Part of a small language model's weights: rotary positions, normalized queries and keys.
Each number is 50 + 12 x the weight over its row's rms, rounded and kept within 0 to 99. Layers, rows and columns count from 0. The size before them is the row's rms in percent of the matrix's.

# layer 4 attention query, 128x128, rms 0.225, rows 0-10,32-42,64-74,96-106, columns 0-127
228:57 54 71 54 46 35 55 52 44 55 51 64 46 78 46 33 65 55 49 48 59 56 44 71 72 41 59 60 65 55 51 50 53 50 75 47 57 63 31 52 38 41 44 61 46 25 71 62 36 55 59 37 57 46 63 40 59 57 55 31 41 36 49 39 69 61 43 43 28 59 40 60 59 50 75 45 53 62 67 56 57 55 39 43 33 48 55 27 51 35 68 55 57 51 51 53 42 78 64 58 58 77 46 52 43 52 56 54 23 33 50 41 61 46 59 40 48 46 49 64 50 30 22 43 68 52 52 66
067:57 60 42 51 48 50 58 39 79 52 49 53 35 26 56 45 58 45 66 48 35 54 52 41 41 57 60 32 48 31 61 45 57 54 52 45 49 43 39 53 29 32 53 60 48 68 56 51 59 62 57 89 47 50 42 58 79 54 35 46 38 37 63 61 45 53 71 42 58 40 52 51 43 72 58 44 40 42 58 63 43 49 46 31 52 56 45 66 37 64 64 40 55 46 33 43 35 54 34 53 55 63 20 34 56 60 68 30 55 61 40 57 44 28 57 65 46 35 69 30 61 44 74 54 43 33 52 44
123:43 58 46 65 48 53 67 52 35 29 45 49 58 46 53 48 47 66 51 78 53 47 54 42 43 50 54 63 45 31 43 59 70 63 53 43 35 66 62 33 36 24 28 54 44 46 53 43 54 34 44 53 37 40 53 62 48 16 48 54 34 36 63 42 59 54 54 47 47 80 49 77 46 57 41 57 43 44 56 55 74 45 43 62 39 68 55 30 47 50 40 42 28 59 72 62 50 57 67 75 58 52 30 44 61 52 40 47 47 46 65 51 58 58 17 48 53 50 53 29 39 45 35 49 61 58 63 48
128:42 51 44 53 46 56 36 46 39 71 50 43 55 52 49 62 54 35 24 33 35 45 43 46 46 44 41 55 40 60 44 32 36 30 58 62 42 60 75 50 57 57 64 41 41 71 47 37 56 25 58 53 54 39 65 37 38 41 52 56 40 57 41 56 42 43 58 58 57 59 57 43 48 61 25 64 59 39 63 38 52 32 42 58 68 34 44 54 60 47 36 58 49 52 61 61 34 18 51 61 44 38 48 68 37 55 27 37 36 49 44 61 57 49 33 56 75 30 48 51 84 40 54 29 39 33 54 68
077:46 50 70 57 51 74 35 55 58 85 63 54 49 37 50 31 50 30 46 37 56 56 59 50 51 54 53 74 41 43 53 47 63 28 71 46 55 47 37 69 50 48 69 46 61 40 74 48 51 62 40 40 48 53 72 49 57 42 44 33 34 51 50 42 68 40 37 26 32 48 52 64 61 69 42 56 50 45 53 52 56 69 48 49 37 29 39 56 62 74 59 47 65 40 60 63 51 60 37 62 55 51 73 58 42 44 47 44 25 62 54 51 40 46 68 58 26 55 62 56 42 29 66 47 57 35 50 53
074:64 61 54 37 54 38 49 57 36 51 52 53 66 59 46 64 61 45 41 42 67 40 62 60 60 49 47 47 52 52 68 71 57 34 61 61 49 32 53 61 69 56 24 33 41 24 43 54 36 64 39 22 64 61 40 53 51 44 43 62 60 60 56 56 55 37 36 45 56 52 38 34 62 39 52 31 44 67 44 55 39 58 54 55 53 62 35 56 33 23 46 56 61 57 34 53 58 36 54 47 59 57 59 53 34 51 42 57 72 27 70 42 80 59 66 27 50 43 75 49 37 70 40 59 56 55 55 58
060:43 45 69 59 52 71 40 56 62 45 44 40 39 47 54 44 50 37 60 46 50 52 50 50 34 33 52 74 43 43 63 48 59 62 60 27 59 59 57 39 47 61 60 61 85 47 64 57 56 45 43 73 51 50 49 51 59 42 66 59 14 37 59 62 48 57 49 38 29 38 60 62 49 61 38 66 71 44 51 34 39 42 43 44 34 52 43 56 72 75 50 55 47 43 57 67 44 59 59 33 45 45 56 38 62 57 38 34 29 59 44 53 29 69 41 71 33 66 49 36 35 29 64 53 53 53 40 43
081:54 42 56 34 54 38 43 57 45 55 81 60 66 56 50 64 44 46 50 38 61 44 27 41 56 53 57 49 56 47 51 56 48 42 66 53 59 38 55 55 64 64 41 38 51 31 39 62 37 82 32 25 36 56 63 55 65 41 42 59 56 63 63 42 63 44 45 62 55 42 52 55 59 24 43 61 64 61 34 41 43 64 57 46 41 43 44 58 25 36 42 65 44 63 47 44 43 44 51 43 48 41 63 81 39 39 54 62 55 28 61 53 63 61 79 28 44 55 73 47 45 62 48 65 56 71 50 67
064:56 48 68 49 46 46 48 29 50 49 49 42 56 66 36 43 35 57 48 57 55 42 35 27 67 48 47 55 47 29 61 54 42 79 47 62 52 50 51 39 55 33 34 35 34 45 61 50 54 52 62 56 37 43 57 50 62 46 50 45 70 59 45 35 60 59 38 60 65 50 24 59 54 27 48 39 54 59 47 27 51 52 46 53 55 33 60 29 35 24 39 25 22 51 56 27 51 32 38 39 49 50 41 53 53 36 64 58 61 60 60 63 58 58 41 33 70 17 58 58 45 72 49 62 45 57 48 44
075:54 57 51 47 49 50 60 52 52 48 35 51 30 36 52 59 55 55 57 61 33 46 71 58 54 37 36 44 54 73 54 44 36 47 37 42 45 77 43 50 39 40 63 60 42 62 60 32 64 19 67 77 69 55 42 55 33 58 60 42 50 25 33 54 39 55 70 38 45 63 39 62 32 71 49 45 47 41 58 37 51 34 29 67 54 49 66 47 63 57 51 38 48 39 67 42 65 54 50 46 52 45 51 44 46 45 55 41 42 56 33 51 45 36 34 59 53 31 22 60 70 53 28 41 41 29 51 35
059:28 62 67 54 38 64 53 39 38 54 43 64 59 63 67 46 44 44 26 46 50 39 27 51 28 72 81 47 43 41 42 56 53 44 62 39 44 26 57 52 65 55 33 52 50 72 54 43 61 52 42 43 30 53 64 68 50 42 44 44 52 69 41 36 59 57 39 47 47 47 57 40 64 57 38 61 42 40 41 58 39 45 51 41 41 55 42 57 39 59 54 63 40 52 51 74 25 52 40 64 37 51 53 36 69 72 50 60 33 55 53 55 53 61 52 68 43 77 71 66 50 32 69 37 47 64 32 55
203:51 68 68 57 70 36 45 54 53 46 51 63 54 77 53 39 52 62 46 52 53 57 47 61 72 43 57 62 56 48 62 50 56 50 66 49 66 62 35 57 39 48 34 61 51 34 70 67 33 61 63 36 52 41 61 46 57 59 31 37 51 54 50 45 75 58 39 54 40 55 56 55 58 36 75 35 43 60 65 61 59 58 39 47 27 56 53 25 41 32 65 50 50 50 59 56 55 84 50 67 62 74 42 59 39 44 71 59 33 43 53 52 63 36 53 51 47 53 50 60 42 20 33 54 69 63 52 65
056:44 58 67 49 48 27 45 53 37 56 43 41 63 36 43 38 39 54 55 62 62 49 45 42 25 40 46 59 58 43 31 36 68 52 31 16 33 48 69 40 15 50 28 52 44 60 64 66 71 42 45 39 41 41 56 51 66 41 63 40 46 20 33 40 59 51 53 45 52 65 52 89 72 50 50 60 63 37 43 48 67 55 60 67 50 50 39 57 34 48 48 34 35 27 48 52 49 65 61 48 41 54 53 54 52 54 56 57 46 62 52 52 47 55 50 38 62 59 46 47 49 43 36 56 58 33 58 49
097:51 30 52 56 36 62 45 71 47 48 48 42 14 55 54 57 51 33 63 60 51 37 35 65 41 39 55 39 45 45 50 53 33 49 48 46 64 45 49 60 53 36 73 61 55 46 42 47 40 44 42 52 56 50 33 75 52 26 48 42 44 70 71 70 46 48 50 54 56 44 41 37 59 70 54 48 43 51 64 60 48 30 60 38 33 64 25 40 40 53 42 44 64 34 69 57 44 48 41 31 47 35 48 50 75 33 56 58 53 31 60 63 50 48 25 56 31 58 49 52 28 77 65 47 54 57 36 37
129:60 56 65 48 55 25 62 56 28 51 47 66 49 63 37 24 63 67 43 49 44 53 48 75 50 45 55 53 50 60 50 59 51 55 59 35 59 50 55 53 54 29 56 61 77 50 60 47 49 66 51 28 52 27 54 35 63 56 63 27 47 50 44 49 73 52 45 50 52 47 57 59 42 29 61 42 36 71 67 46 37 62 25 46 29 59 48 33 32 30 49 51 42 39 55 51 61 47 62 49 40 50 71 49 35 59 61 62 46 43 56 35 58 58 58 52 63 62 43 63 33 48 45 47 68 66 74 78
081:46 55 56 37 62 46 47 43 49 65 68 50 47 56 33 40 45 46 43 42 65 55 68 57 31 58 38 35 44 41 51 54 52 43 86 59 78 39 45 55 55 47 70 40 50 30 57 61 49 77 50 28 54 38 33 51 56 42 50 39 30 45 36 52 82 56 42 63 42 21 44 45 56 46 58 69 52 45 54 53 48 66 60 40 28 43 39 65 62 51 46 70 44 60 50 49 49 75 44 60 64 48 57 74 46 36 48 77 47 46 65 62 54 55 50 58 48 51 64 26 52 50 66 59 51 54 36 50
056:71 65 48 41 61 23 51 44 49 46 54 49 54 67 59 55 45 46 49 54 46 21 69 54 51 55 45 65 56 37 51 54 42 44 63 51 31 39 26 34 63 48 56 51 27 15 40 45 52 66 42 26 64 55 57 63 49 46 63 67 61 54 70 56 57 30 27 40 50 68 44 37 42 29 42 47 38 35 52 55 45 59 48 42 54 59 44 50 49 41 38 27 42 58 39 55 56 33 57 51 73 57 50 58 20 23 49 55 49 43 69 45 62 59 43 46 45 43 67 48 60 60 36 59 61 53 66 54
051:62 47 54 39 39 45 48 58 49 63 50 47 37 45 21 58 29 51 57 52 55 57 61 54 44 38 52 32 48 42 44 25 41 57 67 71 92 59 49 45 43 40 50 45 57 60 76 57 53 51 58 45 60 64 34 35 51 46 59 42 20 49 61 54 57 55 40 57 36 24 55 41 55 59 36 69 81 51 60 46 54 40 55 42 31 41 40 62 56 51 52 62 40 29 54 62 44 59 63 44 40 60 52 54 65 45 54 76 56 54 59 50 33 44 32 52 49 64 48 33 24 34 62 46 64 53 44 39
086:59 58 42 42 56 22 55 59 62 44 80 55 46 76 56 60 38 52 44 48 54 46 39 56 69 61 53 56 60 33 37 45 36 61 67 42 49 28 29 36 66 44 56 56 53 38 35 58 46 81 38 23 42 57 67 55 72 47 48 51 64 57 53 46 73 45 31 63 56 41 48 58 44 23 45 64 51 37 55 49 43 67 49 41 45 34 49 51 41 48 62 31 44 54 50 40 52 56 46 46 59 50 68 71 34 16 42 57 48 60 64 59 52 56 63 39 51 54 59 47 44 43 47 58 63 73 61 55
068:49 54 41 39 50 44 69 31 52 39 80 37 55 56 60 54 58 49 47 47 40 46 26 57 59 45 59 58 50 22 57 56 49 64 40 41 30 46 48 34 59 40 56 49 42 66 53 35 45 51 40 56 40 38 61 48 55 34 57 62 48 60 47 57 34 46 49 55 65 72 30 56 33 35 27 55 44 30 51 31 38 39 58 56 60 53 42 35 56 36 20 19 52 40 51 42 57 21 47 41 59 35 37 45 68 37 32 27 46 74 63 50 55 52 41 59 45 37 58 36 54 64 48 53 36 41 52 57
077:48 49 61 52 50 73 48 53 31 56 37 47 50 35 54 59 58 54 57 54 52 59 48 32 42 22 46 40 47 67 59 54 62 37 27 41 33 69 65 63 19 54 51 53 47 53 57 28 52 28 66 74 65 45 49 44 39 56 56 43 33 34 49 42 30 59 66 30 27 73 45 49 48 67 55 35 49 53 47 45 48 32 40 61 53 63 75 56 50 63 24 67 59 42 58 45 43 56 56 51 54 48 32 48 59 61 54 51 43 49 37 45 44 39 36 51 51 39 40 42 80 52 45 37 34 29 49 44
070:42 56 52 54 43 48 61 47 58 46 39 66 58 45 47 43 32 45 29 62 45 44 39 69 52 86 67 38 46 33 50 50 38 58 75 66 55 25 53 60 84 38 41 49 59 63 67 38 48 39 42 43 34 54 46 65 36 47 44 52 42 66 46 55 59 48 49 36 44 41 59 49 62 57 46 66 38 37 47 66 55 49 47 56 57 37 39 61 43 57 72 59 46 74 50 81 48 38 38 53 38 42 67 24 54 49 43 41 38 44 58 55 53 61 48 67 50 67 75 62 35 49 50 66 54 52 26 56
172:41 44 64 46 58 44 22 50 62 56 52 47 49 60 32 48 54 60 47 48 52 35 48 42 56 45 66 41 43 57 82 58 44 58 56 34 37 54 51 48 47 35 64 37 54 33 56 68 54 51 49 48 42 45 49 69 57 34 58 42 45 32 58 44 57 26 33 63 35 49 48 60 37 48 49 30 86 48 47 73 62 50 31 57 35 66 54 66 61 54 41 58 55 30 53 44 59 60 50 38 66 48 28 51 37 66 50 39 63 39 90 51 69 58 39 48 65 59 40 50 35 60 49 53 68 47 44 68
099:56 56 38 68 50 51 72 50 44 72 58 51 36 49 60 56 25 66 43 68 70 53 58 37 47 48 57 54 55 33 44 36 33 33 61 66 53 52 34 40 38 58 44 44 75 61 60 56 66 54 40 63 57 29 51 36 47 48 54 33 55 65 50 38 45 64 56 61 35 45 48 61 70 54 21 60 67 62 40 53 29 65 53 44 44 42 61 45 63 63 44 56 55 46 46 29 60 52 60 46 49 62 49 25 53 54 56 44 79 61 59 70 57 55 47 38 68 72 48 34 43 64 44 59 64 58 28 56
175:53 58 62 68 50 53 55 43 69 50 50 62 61 28 69 49 59 48 45 62 62 72 68 57 55 46 37 54 49 70 51 42 58 52 33 35 42 48 54 73 56 67 56 23 43 76 48 54 51 46 39 65 50 43 32 53 38 57 28 57 49 63 35 32 55 64 64 36 61 44 60 51 44 61 65 46 42 48 32 42 29 47 49 32 65 51 45 63 55 42 48 29 34 49 70 52 57 40 45 56 57 49 66 55 41 44 72 34 45 49 37 66 51 44 50 73 49 32 35 52 54 41 67 51 42 87 59 63
209:54 45 55 56 57 62 48 55 77 48 33 46 50 32 41 40 60 58 56 47 26 67 78 55 58 55 44 50 47 51 47 47 41 41 43 47 52 19 47 46 66 63 48 61 49 65 47 36 55 60 53 42 48 27 47 57 47 74 33 57 63 58 52 57 55 60 54 60 59 29 50 45 37 36 24 61 58 40 39 56 45 59 52 40 61 50 39 82 54 51 25 48 63 44 51 42 40 39 47 24 52 43 66 30 30 32 60 31 53 63 43 56 34 41 44 46 51 51 60 19 54 46 71 63 31 49 49 39
135:51 56 59 48 46 57 49 58 42 75 36 65 47 32 53 65 46 35 54 57 82 61 50 34 60 62 56 38 54 52 59 42 36 60 53 36 27 48 56 65 59 57 56 40 62 47 56 28 65 55 50 50 57 35 44 65 43 43 19 52 48 52 29 34 78 75 59 47 48 43 29 60 42 64 57 32 40 50 62 67 34 63 53 45 43 43 69 71 39 65 45 29 44 43 69 53 53 53 45 45 55 59 62 31 47 62 48 39 58 53 62 57 34 41 47 43 57 61 51 31 56 56 53 63 81 49 38 44
091:64 67 49 72 49 47 46 47 49 58 49 40 38 59 40 46 72 66 44 29 24 52 58 66 52 29 58 65 39 33 60 49 60 40 69 57 70 44 44 51 36 48 58 67 49 42 65 61 24 51 67 35 53 55 48 50 56 41 65 22 78 39 41 61 39 45 72 52 50 65 52 57 62 42 36 67 52 62 46 66 48 37 32 48 39 58 45 42 55 50 34 55 76 47 51 64 37 56 52 55 49 41 39 56 52 34 63 51 46 49 41 45 54 44 42 59 27 42 64 44 35 52 32 49 48 27 72 30
114:53 32 53 43 29 53 55 53 35 52 52 63 46 34 60 40 64 42 47 61 66 55 24 42 52 67 54 38 59 55 35 28 50 46 18 35 34 55 60 60 55 49 45 45 61 40 47 49 46 54 38 67 52 56 56 63 63 40 31 76 52 71 64 20 55 59 62 60 62 39 46 58 50 60 62 50 43 52 47 48 52 41 35 65 61 33 28 58 24 57 37 31 54 73 41 39 53 29 39 21 55 52 52 45 63 55 59 61 51 58 57 48 38 45 42 53 50 42 26 70 50 47 57 49 73 63 51 57
101:57 53 46 62 51 34 48 45 35 50 59 43 48 74 56 43 54 52 52 27 56 52 44 57 52 32 53 55 49 66 57 50 66 48 62 62 83 49 53 43 37 52 64 64 46 27 71 66 43 76 49 52 70 70 53 49 50 34 65 25 59 43 78 52 41 46 51 46 38 61 61 63 78 36 50 50 72 51 59 42 48 56 30 48 50 57 35 51 51 66 41 56 75 51 36 61 40 65 37 42 38 47 53 80 45 63 47 45 44 58 53 32 54 50 53 45 37 48 44 54 32 63 27 61 53 42 70 50
114:57 47 61 38 75 43 44 48 52 40 48 43 63 45 27 50 62 48 64 38 14 45 81 52 40 52 50 53 82 56 64 58 50 44 63 63 68 32 33 29 35 48 52 52 49 44 67 52 48 35 47 18 39 43 27 33 64 42 38 48 39 47 37 65 41 32 39 63 44 47 51 35 59 53 33 31 52 50 54 60 58 50 29 42 52 63 69 65 64 61 59 53 43 54 48 64 48 53 53 40 50 47 56 54 61 42 62 44 55 46 53 52 65 65 46 48 55 28 55 31 30 39 65 52 52 50 68 49
087:49 61 76 51 43 72 48 49 64 44 50 30 57 47 56 47 46 49 50 69 39 49 56 46 25 70 49 58 55 35 33 58 56 35 50 36 18 54 68 43 39 38 35 42 45 64 45 54 37 25 54 32 48 29 60 69 55 70 41 74 38 62 36 55 43 68 62 67 59 52 52 36 28 59 41 39 39 60 65 55 49 42 33 57 60 55 38 63 53 31 42 57 34 43 52 52 66 49 69 46 58 72 34 28 60 46 51 56 47 49 59 47 53 45 43 34 47 22 52 51 52 44 64 41 41 47 49 56
093:43 50 32 57 46 43 43 41 57 35 58 56 47 76 49 44 67 44 53 47 68 50 31 48 66 40 49 47 69 62 46 35 54 56 43 54 50 38 25 58 63 58 63 58 51 64 57 64 78 55 48 64 52 65 26 40 50 27 58 51 48 58 52 53 53 49 46 35 53 45 77 57 58 58 55 42 46 28 42 43 36 50 62 33 57 38 71 54 63 73 57 52 50 67 61 66 38 47 51 43 35 22 64 66 68 63 65 59 49 61 43 61 65 50 75 44 38 64 41 72 45 73 40 49 50 69 49 46
196:53 37 34 53 40 62 54 52 55 41 68 50 48 42 52 51 41 43 40 68 50 60 72 47 74 57 43 39 57 54 69 43 55 47 38 44 40 46 51 47 57 60 65 35 67 73 45 48 27 46 64 50 35 46 54 60 44 52 38 76 48 51 54 55 62 40 65 63 61 41 44 32 47 55 30 38 54 50 28 62 47 46 44 50 66 30 50 45 75 70 31 46 38 44 49 45 63 31 53 29 59 52 83 42 48 57 50 16 46 56 50 53 48 44 42 52 38 57 49 32 40 61 41 60 57 53 10 58
135:44 41 61 45 38 50 53 59 58 46 61 35 68 58 57 33 41 72 25 45 42 61 26 50 53 57 29 66 67 53 35 35 59 37 53 41 38 39 76 25 52 71 47 38 40 52 65 41 43 61 53 53 52 37 70 52 61 53 63 65 53 50 36 33 61 69 54 50 35 52 43 73 43 54 36 51 56 31 31 33 56 54 30 69 54 48 35 54 73 50 37 47 63 43 43 51 58 34 60 48 60 42 43 34 25 44 48 60 49 59 47 36 68 30 45 42 68 43 53 67 56 41 58 51 34 53 56 60
174:44 52 34 40 63 68 60 51 45 32 43 50 57 44 64 63 51 54 58 21 35 72 54 60 57 52 39 47 45 55 41 48 42 43 64 59 31 56 54 59 76 46 58 60 45 65 40 57 68 47 49 51 46 23 53 54 43 41 37 43 58 52 43 67 43 53 57 64 38 16 54 51 40 59 39 51 78 41 57 66 51 50 32 42 49 71 61 63 34 61 46 46 52 48 58 34 43 23 52 50 49 22 71 44 38 40 42 30 53 63 48 54 19 57 69 40 41 43 52 47 44 53 65 42 28 41 55 57
183:53 47 63 82 63 48 49 70 27 37 56 43 25 49 54 56 57 40 30 65 49 53 48 43 68 39 54 55 58 61 51 49 38 39 52 40 58 70 51 60 61 44 71 54 68 45 57 56 37 40 59 59 51 48 65 28 52 57 50 48 38 39 51 30 64 40 47 43 44 45 54 48 62 68 83 35 51 18 55 64 26 46 44 50 57 44 61 34 39 57 48 68 49 47 53 49 48 51 69 60 45 51 45 61 42 83 38 44 63 54 52 46 82 66 47 67 61 32 47 47 47 42 40 49 54 41 38 61
143:45 59 61 56 60 36 46 70 59 48 37 35 44 52 51 79 47 29 65 51 41 66 31 39 35 62 54 43 39 60 47 30 44 34 56 51 32 36 49 68 52 56 56 45 63 62 65 27 68 33 38 51 55 44 43 46 30 37 14 58 49 51 44 37 36 45 55 58 42 38 38 39 54 60 19 53 68 50 54 48 54 54 55 44 58 39 45 62 41 54 19 30 39 44 55 49 39 26 37 42 46 57 67 59 62 43 48 58 56 55 70 35 48 55 52 57 56 69 59 42 30 55 54 62 65 51 42 47
111:67 43 53 56 57 54 56 57 53 52 70 52 52 56 40 48 72 57 46 35 32 40 68 59 56 49 68 57 64 39 79 60 50 40 44 45 74 38 32 57 29 65 50 73 31 27 71 54 70 51 62 44 60 53 49 47 44 58 63 40 72 41 52 53 39 46 63 57 43 71 35 49 53 37 33 55 32 36 53 48 26 58 45 35 44 64 40 40 65 70 50 60 62 35 37 52 56 70 53 46 47 40 41 36 43 67 54 51 39 32 47 44 67 40 50 61 23 48 59 50 52 50 36 79 54 48 54 43
099:51 73 23 45 60 39 63 47 37 42 45 41 28 39 58 69 47 48 56 55 57 59 48 19 42 47 53 44 51 42 41 55 47 65 51 42 31 45 55 48 45 43 54 56 76 38 16 55 69 36 52 56 60 64 47 43 42 29 18 52 49 69 34 24 46 53 43 46 39 28 59 43 43 69 53 51 63 47 44 65 61 47 54 53 51 44 42 53 38 53 46 44 33 55 63 44 52 33 67 42 55 34 62 38 28 43 61 57 55 80 51 64 40 47 28 43 58 41 39 40 43 46 34 62 55 39 47 56
098:70 31 72 50 53 43 50 50 50 42 55 71 53 50 48 45 60 59 60 47 70 49 53 63 60 40 64 49 47 63 69 39 62 46 48 59 64 44 40 57 53 67 54 49 52 18 49 34 55 64 57 45 35 72 54 42 37 44 36 35 35 32 49 47 71 48 62 45 38 50 20 57 54 42 66 65 58 26 40 58 41 56 38 41 43 51 52 48 45 62 68 76 56 41 49 75 50 73 30 23 35 39 57 55 45 52 53 43 63 45 32 58 49 36 51 50 27 52 51 38 64 34 39 49 48 57 33 39
122:36 52 45 39 49 46 56 60 36 53 69 57 82 56 46 55 42 72 56 42 53 59 57 50 68 54 62 29 77 60 49 56 37 46 61 36 43 61 47 59 41 48 52 54 45 22 66 48 49 52 68 45 67 50 65 57 76 66 57 25 64 47 49 36 42 62 64 67 47 55 57 52 43 54 53 39 47 72 69 34 58 64 46 42 50 49 58 52 53 48 68 36 53 42 21 53 56 66 59 46 75 74 38 56 42 41 29 44 44 40 71 46 42 50 55 51 43 55 67 41 29 59 58 68 47 34 52 46
100:43 48 51 41 63 60 54 54 43 51 52 55 36 49 61 65 23 57 57 48 24 37 71 35 52 31 39 51 52 33 48 75 64 66 71 47 18 61 64 40 26 31 54 56 44 49 30 69 40 23 54 38 43 40 84 37 68 57 49 63 41 55 50 52 37 50 47 53 40 55 49 41 25 56 54 40 68 55 70 53 47 46 56 50 50 53 48 58 52 56 48 52 45 49 56 32 57 37 53 53 51 50 46 45 43 37 38 49 48 71 70 46 44 51 46 47 63 24 27 46 52 55 27 45 51 35 58 49
081:41 59 46 55 42 56 54 53 46 61 38 33 50 44 31 58 49 31 37 56 65 61 45 40 51 79 55 52 40 52 48 46 46 55 49 61 57 51 49 41 81 58 40 48 46 56 49 33 77 58 66 68 49 64 30 60 22 28 39 41 30 47 54 65 56 45 62 39 67 51 59 36 67 52 48 53 47 37 40 42 59 31 70 46 68 47 51 31 41 68 56 51 46 43 47 66 60 42 54 64 35 54 49 50 50 73 57 54 54 47 48 67 38 51 56 54 54 44 77 56 50 45 85 31 52 55 19 39
# layer 4 attention key, 32x128, rms 0.214, rows 0-10, columns 0-127
064:53 57 44 67 53 49 30 53 27 45 47 54 52 32 35 33 69 55 53 43 48 60 49 41 20 46 54 42 59 72 72 27 57 43 31 54 37 61 36 49 30 51 61 73 59 43 40 37 74 63 59 23 56 49 28 44 67 73 38 47 71 50 51 61 34 38 62 54 63 33 23 40 60 53 41 56 43 65 57 40 61 43 41 41 46 37 51 66 49 38 45 44 39 41 61 61 62 57 61 50 48 42 73 56 55 43 52 45 35 64 40 54 44 53 64 40 52 44 45 47 31 68 50 59 54 62 61 54
073:48 55 53 49 60 51 52 57 52 29 34 44 42 52 52 46 69 34 64 66 62 50 37 44 66 77 59 56 36 54 43 65 43 73 41 46 42 48 31 45 51 51 57 36 69 48 50 53 43 47 44 23 65 56 54 53 34 63 34 42 51 56 47 50 52 53 80 55 31 53 25 35 44 59 39 55 34 48 56 58 44 38 49 41 60 56 57 35 42 35 39 37 43 55 51 39 45 26 47 39 49 60 66 36 75 39 35 30 59 32 69 52 53 42 36 79 32 50 48 54 31 39 61 41 59 73 33 48
086:64 57 52 39 48 29 47 50 67 71 52 55 57 61 37 41 77 42 51 42 63 55 53 42 51 57 48 47 53 58 67 40 34 65 46 57 67 21 32 49 61 68 54 67 43 58 39 34 30 49 49 50 61 57 24 42 63 99 69 34 51 31 54 55 25 52 36 52 64 48 43 53 60 52 51 53 70 55 48 39 30 63 44 42 48 57 54 63 44 39 50 44 56 44 32 26 48 45 43 35 28 52 57 42 59 64 38 64 67 51 46 42 33 44 56 43 60 51 50 51 64 46 58 53 43 57 48 51
070:29 50 41 54 47 43 57 47 68 57 31 68 34 65 40 71 39 39 70 56 60 56 15 41 52 41 49 35 42 44 57 94 60 57 47 57 64 56 64 55 27 63 46 55 44 37 61 42 48 37 41 86 57 67 42 58 59 72 56 49 62 62 38 45 46 64 51 63 60 45 54 45 43 54 53 46 52 58 60 62 50 42 29 49 46 40 52 41 43 34 58 55 28 61 50 42 65 61 42 41 43 61 64 61 66 58 64 57 47 45 53 69 49 47 53 30 52 56 47 52 46 57 40 41 68 40 50 28
059:58 53 60 65 46 45 59 53 55 42 44 56 41 53 60 52 78 67 42 70 48 54 62 59 53 55 39 62 65 59 61 53 40 52 37 40 66 58 53 50 46 47 38 40 59 51 56 39 42 35 42 61 45 37 36 47 46 65 46 50 49 47 52 54 28 50 62 40 42 84 38 41 59 79 41 28 55 46 45 54 61 62 45 55 60 70 63 55 52 47 54 54 54 48 53 53 93 51 58 30 46 60 32 34 67 89 45 41 26 41 41 48 58 41 33 65 50 49 26 36 58 65 42 45 60 48 41 45
056:57 53 60 68 41 43 29 58 46 51 48 47 52 44 54 46 45 63 50 63 60 54 51 51 59 69 69 62 64 38 52 37 56 41 45 28 54 47 62 60 65 75 50 52 80 45 45 53 57 54 65 61 16 33 72 52 55 57 31 51 54 52 48 44 67 52 44 64 65 35 52 71 65 06 79 49 48 37 43 42 46 37 40 38 57 33 48 44 49 36 41 59 43 53 53 50 62 57 36 50 44 54 38 52 38 43 80 44 45 58 42 51 67 46 65 57 39 40 33 41 49 29 56 56 52 55 51 60
069:43 41 37 66 25 66 47 50 56 33 50 50 53 54 48 33 48 42 53 59 48 52 50 46 53 32 50 52 64 49 41 54 50 57 27 30 36 65 63 52 52 52 39 27 67 42 49 63 43 44 50 58 61 24 53 70 57 34 44 65 67 48 57 53 49 43 40 54 65 48 45 58 55 54 50 39 42 50 25 56 62 44 62 47 50 36 54 35 44 43 40 59 19 47 37 30 73 36 36 60 51 54 58 48 37 45 60 36 25 56 34 33 53 38 58 32 64 35 28 56 71 58 33 41 61 43 84 42
045:51 48 54 77 54 53 34 45 41 36 53 32 61 48 49 44 49 41 53 54 43 49 59 47 47 63 64 50 71 31 56 55 56 52 58 40 49 50 50 39 55 71 46 64 68 52 50 63 73 32 55 46 08 43 49 38 51 69 37 53 45 69 44 60 76 43 53 56 70 66 47 50 54 23 60 47 43 44 60 46 49 43 40 33 69 35 61 34 50 53 27 43 44 57 48 46 47 46 44 54 44 57 32 21 30 44 75 42 33 43 40 59 68 35 56 62 34 65 31 46 56 50 55 59 65 53 64 42
071:45 57 53 51 62 41 29 37 51 50 30 43 49 44 31 62 43 27 60 41 53 33 43 30 27 56 39 44 35 41 43 46 54 58 41 63 45 47 57 38 60 59 58 49 28 70 43 50 52 32 19 54 45 72 48 47 50 73 66 46 35 63 52 49 38 39 47 37 63 58 60 35 46 67 46 68 44 69 73 47 40 55 58 54 67 54 36 51 37 42 58 45 54 65 50 50 17 49 53 65 35 58 39 46 58 53 32 48 77 32 60 45 46 53 43 32 61 60 71 48 44 70 68 60 45 47 48 49
047:40 48 52 28 39 56 64 45 53 59 68 67 55 49 62 65 50 68 43 63 55 63 40 65 46 48 44 39 40 64 55 30 47 52 38 51 59 42 44 50 63 38 57 44 34 53 47 45 21 72 44 51 88 41 33 55 46 33 61 42 52 27 53 47 23 49 49 60 33 34 52 47 34 79 44 52 65 52 43 54 43 56 68 55 43 79 32 45 47 47 70 51 71 49 63 59 57 62 68 62 61 43 51 64 70 66 35 48 68 44 53 47 43 57 50 56 54 44 48 61 46 60 39 48 38 62 30 57
052:43 41 37 70 57 42 24 79 59 43 48 39 48 53 64 32 48 41 68 66 56 51 60 44 63 58 55 66 63 63 52 49 57 32 53 61 46 61 54 54 30 53 50 62 48 37 55 61 60 52 74 57 20 46 51 59 54 56 55 56 77 44 47 53 75 50 61 39 61 57 48 65 55 25 45 46 41 42 34 40 46 57 52 30 65 56 64 42 58 42 45 56 48 36 40 52 45 34 36 25 40 71 48 31 38 35 49 54 49 54 33 41 31 41 63 53 45 51 40 57 37 16 42 50 68 52 62 48